Weights of a small GPT-style language model, trained from scratch on English Wikipedia: MLP 768 squared ReLU, RMSNorm before each block.
Each number is 128 + 24 x the weight over its row's rms, rounded and kept within 0 to 255. Layers, rows and columns count from 0. Numbers have three digits each. The size before them is the row's rms in percent of the matrix's.

# down: layer 2 MLP down (transposed), 768x192, rms 0.148, rows 758-767, columns 0-191
# up: layer 2 MLP up, 768x192, rms 0.301, rows 759-767, columns 0-191
down758 099:130117148122145121129106130118130127128139135123122096146114166129147194105140118111098128138154141098111130141122155116108116091163110107146166147136147119131094123093180152109120142130160133118155135104115104124102148157124120150054134129170159141110118070136115105073162123128116132101114126152095127121165151123123127110076118085109139130180113144108144154136148127099130116095138152106141100186174083156087069157113131070126103101156125095086158156112139126163093163135117097097103116145117129093138133142121133158116128094163138135121133110112094125136137145155134120152
up759 079:145168111135117137114115126117177118113132152155143156135097106118135114111120213093144140126121145125127165175146116140102106150129143092137117145119087113125083116143084151104121118127118145111112127130105131099153147154108116131053146160134137144125103095107134144139132139134114107116124111132122093106136088126158105179160141128146102070162123117099098145128116124086140154150119115090133127128130130107142116111137107121122144076146174131094175155095119105122087134114192163111163161098120112115132138146099119122117155138158141149138121082166155129143196129122152123153
down759 090:120087146154122157117167134153112120126147108113088162146119150088136128114125148099144117111121119145123142138122131140113098139141099157159140107127125135146144113159096118137126112136087138101150088144093179178136141135137145107098134176113160170169132124114131148174173101136093085091139136146153140144099111099072100089172139096115157177106132083143164123144123146131159104138093093124115133153117101145175158120087093085146116136155138113172108140087165105144115126159146123143117125162148134097135178069112123138135140135133126143143125154104146133118143144151115116113
up760 109:126105113164166151137126128094098154154172113130111129119105095109174139144117154151128151148106139112140110100147122150113140152092121136076124154121112130084098121124115159135129147144127166094136161147155106103070130142081137106125135133133085139175139166149164136128147136143162133105122160154142119124079140176083124134128143118132098134154132109125122173177145160077110124124117141090128117064132112135127114170136155096108152122141149153153164117134129147097081149148104126100111149068106132097123130112134137100149095159118141129078082125103140125143138117172140122136
down760 098:131099129132129117166134174059103141145114157076094127150135103151182164119106141121112083114126157141123175151130166125135073154157160153099149137136101134106115130086170118156128165147094123132181163179110102077108115134151152105111186108126118151135152157130152142132178116164116123145145158112134145164137100104136131136117115105138104137114129108169110091106130144082115158130120118137128113145138112135091127136119144102091131105092133091137116138126165128156120183111132140161134088135132164120141142132144121152134108120123116102127099137123125139093144145181125120130
up761 103:128142118105131120118172067177112141141114139117179136155146120122121139120152079140161118124155122091091152133108124108160132161080122095148112100123122125121115128118121143120137145118134144138156117156123094117128157075165089132119091136148170126122159137134096123160081108084129144090128133176115099119182091104143135127128150115104128116137073146136127138128182157126111108112122136142179135117101173147120085156148124155105137107167149159120148110150090161142085126124141169124139104143112126093167153090121139136102134068141112118129128138175133136121124109146097151144
down761 103:088130128139126154114164101103102122151161122114125104130093141150136139117131126165124165093126158111102103152125154114096109162167155144103148131137127131098104121151144112148130139152156124166139110119147107101136159161118175086156139113185096146112092100088098099156168111153149112122097108120123169135090151160169076122123147138102132095141163154110149150138150116130107110100158118131136120108101098141165129155141163097180141102159099133127150158149104088158099106151125104125125134144094147108140073143140129103154153137174123082140120151109131158121108142084108114132
up762 102:141110136123144162157118134131141130161155124126129146136093142138099105131139145095142173152140128116125117123178145135130149109028148136143168161142122145117124092126124082105115168093155136101124163173118124131090120132117137091140157150141145149145084134148129116114151150134133107108127137125131131151124162143126122115116073105141136053098131115071162145150137138114137104126112086153122097095147144159180136106132144138110116147156115131053134116191085145101134167114110100144164122119126156132121127147122099137133116109112131125135095123078132141152105144133113135090
down762 092:137096132115142122129124094077117097114126127085103096161163136091147114135121142124172177143113125156163098118142142146139091144079133096135133080114142119132135166151190119145149111123123084174122159108071170114107125117175122106103145090165129110096104114153151114096148143130139101115185139156150120118166135139108117098138137116101174164118147125156144136115123157130116155169110143097126151112094128131102129143106132095105152140089130126065133133160107104160124134090114155180131106126130129141129149110128142145149166133149124102127135153152116118145154163132105107146
up763 102:123126149133158144137088151137114103127130133133144084093114118085136135126139136135150155103099127145121128135129158146116171127120144111140095152135119112122143161126179085151142151120104141177139114109142141090169133136124111114115128144103129121082115136129120098119143111110085108097139140121161112146145154117121134114126154118136126089155094080105172105167139136041103110117101184160118147129114137155157160151132094109157110121131090122110137130096172121145117080098133161111138134107134162157152130176110125135127101094131113148153100176144093148161160166139135199114
down763 104:075096116143146102135098106152091165126118112114130103083106095156161150185136174129082106098160111126093162131145087119153181141146110144171149102149117159101135150114127136095125167159105140136140094138108181134114122109145133151135135134126107098162156147129137158151113145087100124150110129143157111161086078137153124173099148134121119120124107151147145151104132133136116141116108138116108090121073137134091146141134082128167147152095100151110151161150130085135123088146127131121099135103158135119095130118103146152131112131177117099150111077102141129127116114121130135135
up764 102:127135113081131155146143139090119171158143139108149138143132115122111116153137112133116098160116129114095113130101108161109142100141108104145142123157101162124156085136128098109125142127130126141149122109118110145098134148126150163084110131114096102111086119154104066090120158129114132141091136115099131122116147125165130134144110123108158132163161097128146153145067149103094116104104074115107143132121140113113148078126147119135174111135111150118139116159104184130155129124167082121077129139142118102091132130083107099143123113126051118173166107124147075158125116171125159133
down764 103:135174106141150133124124122125161144124096140125165135126125147067110102127105163116104083131114138182135174142147135113151134103102105135101096119152119161138121151117112167154143120147141141126128114145124108133166135131080088134083121097117123133117131100120121122124098132152111144141141093120121069138070071143104111163107122148106117130106144128129101115112132116106119146107116141163119056153128042113135147070117131151095095104109093102145146147174144121128120151121104138085136095120140113126104082126147114115126103132119093142127154100129144100084143103127091111144
up765 094:142157146162105152071121121144118106151114138094094149061127110135143157155141142122127168109142156092105147125087141141138150127098165110115132115116145119133150120135124190087141151109103072150099171096126110178132154112075155126151117139115172170151125185099138145166131101117131108136140099138161109109119137124113144105099103134127138167132113114101117115076149114113110139157149174117163130149115107099132116135090127165139126142125106111155116156132112135098182120150145115098132153155130130096172166135153136095136160119114114112113153119106172093120143129117147127129
down765 094:121186084140136153139081115142097109124117138163137127125134153106109136121142134149113100068123149147098126137151125114114126133136170118148101178122131152164130145120120119112138141147106120112117132112123153132126145132177145087129064100105146160085129149111122138118152123188143164098088149114174098073127140123132160082140128123094123142099123102096112140122101114113136146158145097172122156126089175124151156124143147153136158149109121118141120137156150115125117154149105109148171123123145131122135124133109097139154122186164128169095115083090141127131067128155121077120
up766 086:140118117115158108146139130109117191139088125121175122133126121101144107121059143096100170127137112108129153113110100102123126125135132082163115127123105148127120154163092123101114128139114117165154171113125165137159081139139109105143137144136134131123150099145083126155075140091167140156139099129180121127148088115097142095131105116113133127112114101130094188152146078127126167102117114180068137127115097095128110118117138134115153129097098161172136153159140137112134091134109156126113109081139128111126094102128155118120124118150126155141142103106154082117136141095121117087
down766 089:107135125104107090163115104137125115149081113154142164098140120135151113176085162141096121160125111108151144186086138111161174096158147086186159148109125153098164137093058163103125112131119106135102129160096121131133124134127102149163135118149151104096131113135122126145165138105103123134152127079112151132126134090134143171156137146129156131139186113160126116111113134114121145134153151135125138111110112103157173097149130129102153114111095153093098148134105151116142123151137138146112090161150124080111155107130134131130155128136182125132114126084098114132113083135134161128
up767 099:119067171132109167183112111158119155119123142126128135126145129110151117137136140127118160163151111136086137134142135154124115107067144140121100103134159125068138122127100116084131121088108097184159130158106144137132128083129152129123139123135136130094090123110138132114188127109126111130139184135143119118131142134110140113138099113118071151096159133146096134112125154161150090129152134146142156138120132169179110112138136157118129125137152153135125133186138160142134164123124135089142156118109119146116143076144156107135126147129159134129196161148135129084124164152062126159
down767 093:111119162117113141171116110142073145136107144163121141130131125133149127107140116113112125123091088092118153101149105148117130126093109198120116153144102108104115095130109158096097119121133094122124144086183155102160157118090120125131105117119152136186140090123165164079122114112108114157136126141095113097142127147112118151128096087165148087152127085136123165112137124132147088121164153151116169138167112094149125110103092154152146170159126119141133175145150142072138147081138155139095141134097110171133121117096125131169116161136132131160091131138132117116118115128138139112